Weights of a small transformer language model.
Size: 17 layers, MLP 768 tanh GELU, vocabulary 929.
Each number is 200 + 30 x the weight over its row's rms, rounded and kept within 0 to 999. Layers, rows and columns count from 0. The size before them is the row's rms in percent of the matrix's.

# layer 7 MLP up, 768x192, rms 0.0487, rows 242-258, columns 96-191
105,193,248,136,237,196,160,257,204,249,183,201,229,184,149,154,224,247,225,217,208,197,157,246,162,162,148,195,195,229,257,169,191,204,216,208,222,182,211,212,149,188,222,245,245,233,219,221,203,217,201,160,240,203,175,198,228,226,209,183,235,218,209,242,155,203,275,245,169,211,230,209,162,200,217,158,151,207,158,157,195,228,189,198,136,172,181,204,243,210,161,242,174,236,230,229,231
093,206,283,147,175,168,253,218,202,268,215,190,209,176,206,217,226,204,214,198,176,187,231,192,201,227,167,171,205,221,243,189,109,226,172,195,202,242,176,236,208,206,196,190,174,232,242,218,199,160,193,158,197,119,226,214,215,141,237,194,182,162,217,200,174,141,202,198,171,210,187,243,203,200,201,189,228,235,213,204,242,202,239,193,220,232,150,205,210,254,205,198,193,215,187,153,163
099,222,181,202,211,229,192,185,226,215,141,247,200,186,198,184,185,253,145,233,148,189,233,197,200,169,199,233,202,213,242,226,170,174,165,190,178,223,195,200,253,198,185,196,160,220,174,192,196,203,221,203,195,160,146,193,184,200,179,237,225,163,217,207,249,172,204,199,174,183,188,221,180,195,127,172,161,211,188,229,219,231,159,237,252,202,188,152,221,176,217,219,198,210,195,142,187
102,231,196,218,192,187,208,262,261,223,232,156,249,181,232,211,197,237,196,243,194,234,188,223,212,242,251,186,189,180,173,157,248,240,150,204,170,194,139,190,167,185,153,190,168,183,223,144,201,207,178,182,160,220,214,234,248,185,230,167,206,190,238,256,165,176,195,255,229,182,238,88,173,216,212,189,191,146,190,221,236,182,203,175,179,218,236,233,193,134,239,209,188,176,183,194,237
109,220,211,251,202,150,220,204,198,222,182,215,196,244,232,250,181,131,180,205,199,179,193,176,147,181,169,170,166,212,219,150,206,226,160,139,163,206,174,257,184,197,202,162,220,182,199,225,157,262,207,163,225,229,175,238,213,205,237,198,189,216,155,203,147,232,192,231,261,197,169,256,192,209,201,255,188,199,176,206,204,199,174,235,217,177,210,219,206,214,127,236,269,216,194,209,217
106,271,194,212,133,257,259,153,187,224,246,182,217,185,173,194,175,222,189,214,208,214,170,247,197,242,203,201,222,235,155,137,180,218,215,180,239,175,206,232,176,162,223,155,253,203,205,181,173,161,210,139,219,187,198,190,205,192,229,194,157,232,203,195,198,249,190,241,223,245,221,160,289,230,203,193,179,159,203,182,247,225,148,245,218,219,255,208,147,189,190,164,241,159,192,228,122
092,222,213,183,187,164,228,174,228,214,186,166,236,165,144,204,172,197,265,221,164,192,213,221,188,197,209,170,137,170,207,186,212,180,202,181,198,230,194,203,188,215,227,203,230,184,207,154,168,222,178,208,186,175,183,195,203,165,188,210,183,209,139,198,207,202,192,254,253,199,231,159,193,166,125,221,191,180,176,213,179,179,221,285,203,163,185,196,248,186,171,157,222,155,197,242,197
099,186,226,182,177,203,202,152,191,203,194,221,220,239,246,237,263,162,209,158,178,188,249,248,194,184,255,242,131,173,167,210,192,210,232,192,181,197,234,222,147,193,215,206,186,170,251,161,231,164,228,202,220,177,204,209,229,203,103,133,196,196,179,202,190,167,205,166,173,191,198,176,141,200,256,180,211,229,201,219,180,237,154,260,241,201,196,219,224,210,195,157,255,241,162,210,158
091,176,192,188,193,181,193,258,139,227,233,164,212,213,175,184,157,168,198,173,256,151,186,208,157,176,189,235,202,273,230,189,182,156,170,196,160,129,231,203,186,221,211,215,201,237,202,135,186,220,238,216,242,199,162,285,161,209,247,223,198,175,154,185,170,268,207,161,221,221,201,227,223,204,207,253,173,211,189,162,190,180,163,184,213,192,255,153,227,225,230,230,202,221,184,169,212
106,200,216,232,197,239,195,187,236,203,195,203,186,198,156,267,156,235,173,210,198,245,203,218,182,190,151,255,180,233,226,210,202,193,265,221,226,228,258,179,193,256,224,210,198,183,208,216,188,197,178,247,223,167,234,177,218,191,219,235,159,187,208,149,181,150,184,193,254,218,161,249,199,216,267,230,208,231,255,199,154,175,213,163,186,175,229,162,221,214,193,219,254,177,298,235,204
103,228,205,206,157,223,175,265,214,167,232,241,207,210,215,198,108,208,237,237,180,201,259,227,172,220,214,179,201,208,227,160,237,248,178,259,186,193,210,196,210,165,239,264,180,145,185,213,205,207,206,193,234,208,169,162,188,222,223,120,190,212,205,192,223,173,189,220,249,233,203,194,171,191,159,208,250,223,177,227,194,204,136,155,202,187,164,277,188,165,238,205,200,177,219,191,184
110,184,227,174,210,207,244,170,176,168,216,176,189,182,176,169,203,203,249,178,190,215,254,173,174,228,193,159,194,197,175,244,137,226,175,223,227,206,228,199,158,172,138,158,240,155,178,227,195,202,190,209,200,179,165,204,230,169,157,201,229,215,198,171,184,214,239,215,181,182,151,199,184,192,197,155,213,208,184,221,139,210,177,241,250,210,278,235,215,259,197,214,214,218,181,267,183
106,194,247,223,200,247,221,209,195,213,141,203,201,148,207,166,186,183,197,241,200,172,204,194,190,202,182,225,197,232,248,154,168,214,226,158,206,188,147,211,182,181,197,187,184,176,213,199,224,178,235,214,157,167,136,205,195,232,200,165,227,238,226,170,156,239,189,187,205,188,172,249,232,162,229,186,230,200,194,182,160,249,206,208,158,207,198,262,255,260,205,213,210,216,180,176,190
090,198,220,199,196,168,216,210,216,220,223,162,272,229,241,201,181,173,212,169,130,245,122,176,191,162,228,178,165,219,238,247,262,173,223,247,194,197,193,230,161,187,194,174,223,228,223,281,180,198,198,218,202,177,176,181,201,193,219,222,226,186,194,210,182,154,212,211,248,208,138,194,227,196,182,173,203,160,180,211,234,206,181,220,175,213,179,230,250,168,185,212,139,207,218,133,221
105,146,240,191,199,143,159,147,240,243,240,205,249,167,220,183,220,256,215,197,228,222,162,177,217,205,244,200,173,230,179,226,237,241,211,199,188,133,174,200,246,186,165,190,202,229,143,223,210,208,209,188,176,190,181,218,182,188,248,204,218,217,178,227,235,152,188,211,182,191,242,296,220,180,148,204,169,237,166,213,213,203,224,215,198,229,203,181,193,131,213,215,209,261,148,206,192
094,166,124,174,224,195,186,174,213,202,228,159,204,203,203,248,156,175,228,223,197,165,211,167,227,155,208,172,197,214,218,172,194,207,229,148,195,179,210,181,181,218,174,253,189,235,214,192,188,250,191,199,212,281,233,170,217,200,180,220,189,182,160,245,180,167,146,163,198,184,203,192,212,176,216,222,204,203,204,181,244,194,194,194,211,234,218,232,193,165,275,161,244,191,237,179,190
101,228,213,244,208,177,200,193,262,203,213,248,230,211,206,176,190,230,198,235,155,203,220,128,230,234,202,187,177,251,182,174,213,211,225,232,207,187,182,238,157,190,270,183,157,218,163,188,175,225,263,213,203,190,176,180,247,230,168,188,236,266,191,170,190,208,206,242,212,199,262,186,150,205,212,233,227,209,200,207,173,234,235,270,177,173,225,195,204,277,173,189,200,193,262,191,249
# layer 7 MLP down (transposed), 768x192, rms 0.0488, rows 242-258, columns 96-191
105,180,163,193,187,220,189,160,186,208,221,192,172,173,161,150,193,236,147,184,202,195,225,206,201,203,226,202,220,212,236,155,190,179,222,249,177,171,246,169,227,158,207,267,211,202,189,244,223,193,162,145,196,189,194,194,141,197,192,243,225,195,229,182,205,155,211,171,223,200,239,264,187,192,226,213,212,190,195,226,130,233,164,172,202,211,244,197,193,144,272,222,240,206,180,213,196
098,251,199,164,265,211,172,182,203,175,230,228,225,152,215,135,184,202,214,231,185,181,188,185,175,168,212,186,260,176,156,262,175,195,206,234,250,231,208,252,214,198,172,220,230,186,163,188,250,220,213,168,196,210,225,260,202,203,198,193,148,245,206,206,217,234,184,166,250,176,216,184,172,197,197,223,192,167,208,166,224,142,209,203,199,165,199,201,190,195,202,191,171,240,193,211,165
095,228,199,186,205,203,191,230,152,190,263,229,209,219,189,211,186,191,208,206,183,196,126,197,205,262,233,149,230,172,151,130,192,225,191,200,192,212,232,174,164,183,265,256,191,225,214,206,207,231,166,215,202,195,225,239,214,204,214,205,171,186,218,201,163,223,227,205,202,180,179,237,173,192,232,175,251,236,229,139,201,188,263,157,174,199,206,188,197,194,172,155,189,220,221,225,218
102,262,193,176,193,206,229,137,164,262,196,206,171,216,187,231,217,164,175,193,204,199,251,148,206,239,155,180,252,196,211,179,181,182,236,214,197,233,200,177,169,166,250,213,187,194,183,185,226,216,251,260,199,214,211,168,215,158,195,214,212,191,183,200,128,223,186,180,240,215,226,264,240,188,153,182,189,200,244,231,196,190,218,181,272,220,170,166,257,179,187,215,212,224,186,216,162
105,214,150,165,152,209,209,239,170,223,207,196,130,204,230,206,214,222,210,181,158,233,194,188,197,252,213,179,198,159,175,222,229,229,265,220,169,184,152,176,188,279,174,228,220,174,184,212,180,219,271,167,193,170,216,218,208,175,219,241,176,215,162,211,159,123,212,130,145,171,216,213,158,188,190,237,212,222,259,176,233,176,228,167,202,223,247,159,190,186,247,270,187,240,183,234,183
114,193,198,237,152,222,208,189,165,211,215,165,229,196,223,192,200,221,189,265,228,179,205,200,211,217,161,189,264,233,225,209,175,212,220,178,194,238,194,196,210,188,261,185,232,240,168,258,190,205,206,181,217,176,192,190,203,155,193,211,225,182,151,253,209,162,203,210,182,243,184,173,184,216,210,184,207,180,163,192,169,198,196,180,182,196,162,191,186,251,164,162,268,242,179,200,241
097,196,208,246,191,240,203,184,153,149,188,175,162,229,243,214,186,165,208,245,210,218,197,182,169,173,178,181,226,201,205,209,188,174,151,183,133,222,183,235,207,180,178,191,197,193,156,230,209,194,235,244,216,217,200,228,204,193,194,246,180,196,199,199,186,188,175,251,215,187,222,220,209,236,217,203,201,208,223,281,224,192,189,226,197,146,228,206,202,192,202,196,163,289,176,219,227
102,234,212,179,167,229,150,196,236,250,243,197,165,234,177,189,218,200,239,216,229,241,238,212,212,182,142,183,213,224,264,214,214,219,181,192,157,211,209,184,255,178,157,210,210,218,229,229,245,204,136,208,216,226,190,203,159,187,200,290,167,229,246,200,217,232,173,212,154,165,243,244,205,205,181,195,221,154,163,186,208,242,246,217,236,216,229,238,237,159,233,232,200,219,197,190,286
104,181,200,247,245,212,212,178,273,225,212,176,207,238,182,232,228,230,192,193,192,225,194,169,225,219,207,252,206,179,162,153,221,186,273,211,187,196,194,196,220,230,229,201,249,186,197,213,197,212,193,181,222,201,165,174,231,144,232,208,215,194,195,141,238,135,162,203,148,154,210,197,166,151,204,176,242,163,196,210,221,210,236,170,272,205,171,215,197,177,190,260,272,201,147,216,191
101,194,198,177,152,176,241,186,219,195,162,217,245,205,192,217,203,235,192,179,229,232,177,169,225,246,222,221,217,177,170,251,201,215,151,210,201,204,189,239,263,232,201,133,176,205,275,228,193,199,224,203,191,201,220,202,168,218,185,200,196,201,175,234,178,198,223,188,210,184,184,212,162,240,180,169,186,202,165,225,199,233,176,258,171,219,188,227,188,209,230,182,225,202,163,161,110
099,184,162,232,210,203,206,190,209,157,185,167,219,213,159,191,210,176,212,201,193,239,196,229,257,220,236,234,247,151,153,217,169,109,223,212,219,226,231,190,148,218,212,211,244,214,191,191,226,234,177,181,216,214,168,218,156,197,155,245,182,183,170,216,215,202,232,166,181,230,172,200,237,227,220,203,238,184,189,118,169,205,165,240,159,205,249,198,265,207,213,240,204,203,235,179,148
111,197,200,183,208,194,172,200,207,221,199,205,199,209,156,208,123,189,180,150,242,152,194,208,228,273,221,167,244,181,223,214,191,207,253,145,171,207,234,187,178,239,150,188,236,202,196,139,191,219,241,227,169,208,221,212,205,206,242,168,204,238,158,167,184,206,250,233,175,160,150,221,200,212,214,226,198,211,225,208,129,209,182,174,203,187,204,192,230,222,183,141,160,182,200,208,206
103,221,194,161,186,193,232,173,243,117,209,188,209,230,227,205,172,221,216,208,178,217,177,221,226,195,178,203,178,216,136,199,175,194,204,272,167,238,210,224,190,184,197,173,202,217,215,144,139,229,140,220,239,263,211,215,173,176,187,150,181,150,199,186,229,235,170,244,229,129,213,189,207,254,144,152,210,212,224,229,207,195,241,179,271,188,241,154,135,219,156,204,234,225,200,215,169
091,240,199,197,241,196,172,186,155,164,152,209,209,239,189,215,205,209,180,213,180,196,194,182,240,208,172,197,220,238,185,215,187,246,148,207,199,239,217,212,198,204,210,192,200,175,188,181,166,226,265,196,205,190,213,200,181,248,160,227,146,190,238,187,201,222,184,158,173,283,146,206,143,190,150,221,224,206,173,127,157,213,220,217,236,203,160,204,157,269,242,208,215,230,188,226,189
102,223,176,166,212,227,167,248,197,227,157,188,174,212,173,216,207,138,213,209,243,187,179,227,159,193,160,175,222,277,203,180,244,236,195,207,187,158,130,210,190,188,224,180,215,240,210,211,200,170,180,229,157,161,193,151,244,207,141,205,155,159,183,229,193,257,241,189,194,218,252,189,162,243,190,158,143,127,225,210,171,192,205,214,204,174,221,242,173,263,201,207,212,188,158,179,235
095,188,185,228,228,210,190,262,219,161,149,222,244,241,172,197,188,227,269,221,240,237,192,221,110,210,132,183,201,194,187,194,177,252,220,196,240,225,247,155,205,178,158,203,225,243,215,204,176,187,210,194,197,209,176,189,179,231,188,215,228,216,170,173,209,154,178,230,217,193,226,180,203,202,223,195,182,205,198,170,213,147,219,230,250,201,163,197,219,158,223,249,242,198,205,154,201
085,172,207,198,162,213,180,209,196,217,249,231,168,195,157,139,241,174,225,235,210,224,165,226,209,170,141,247,199,189,210,157,156,154,236,219,177,207,184,244,230,186,214,190,246,163,206,211,218,209,157,198,244,258,162,183,200,176,215,205,168,236,237,216,237,155,204,223,236,158,180,223,197,226,167,223,246,194,152,181,237,133,193,187,131,198,223,218,257,182,180,232,178,197,255,244,199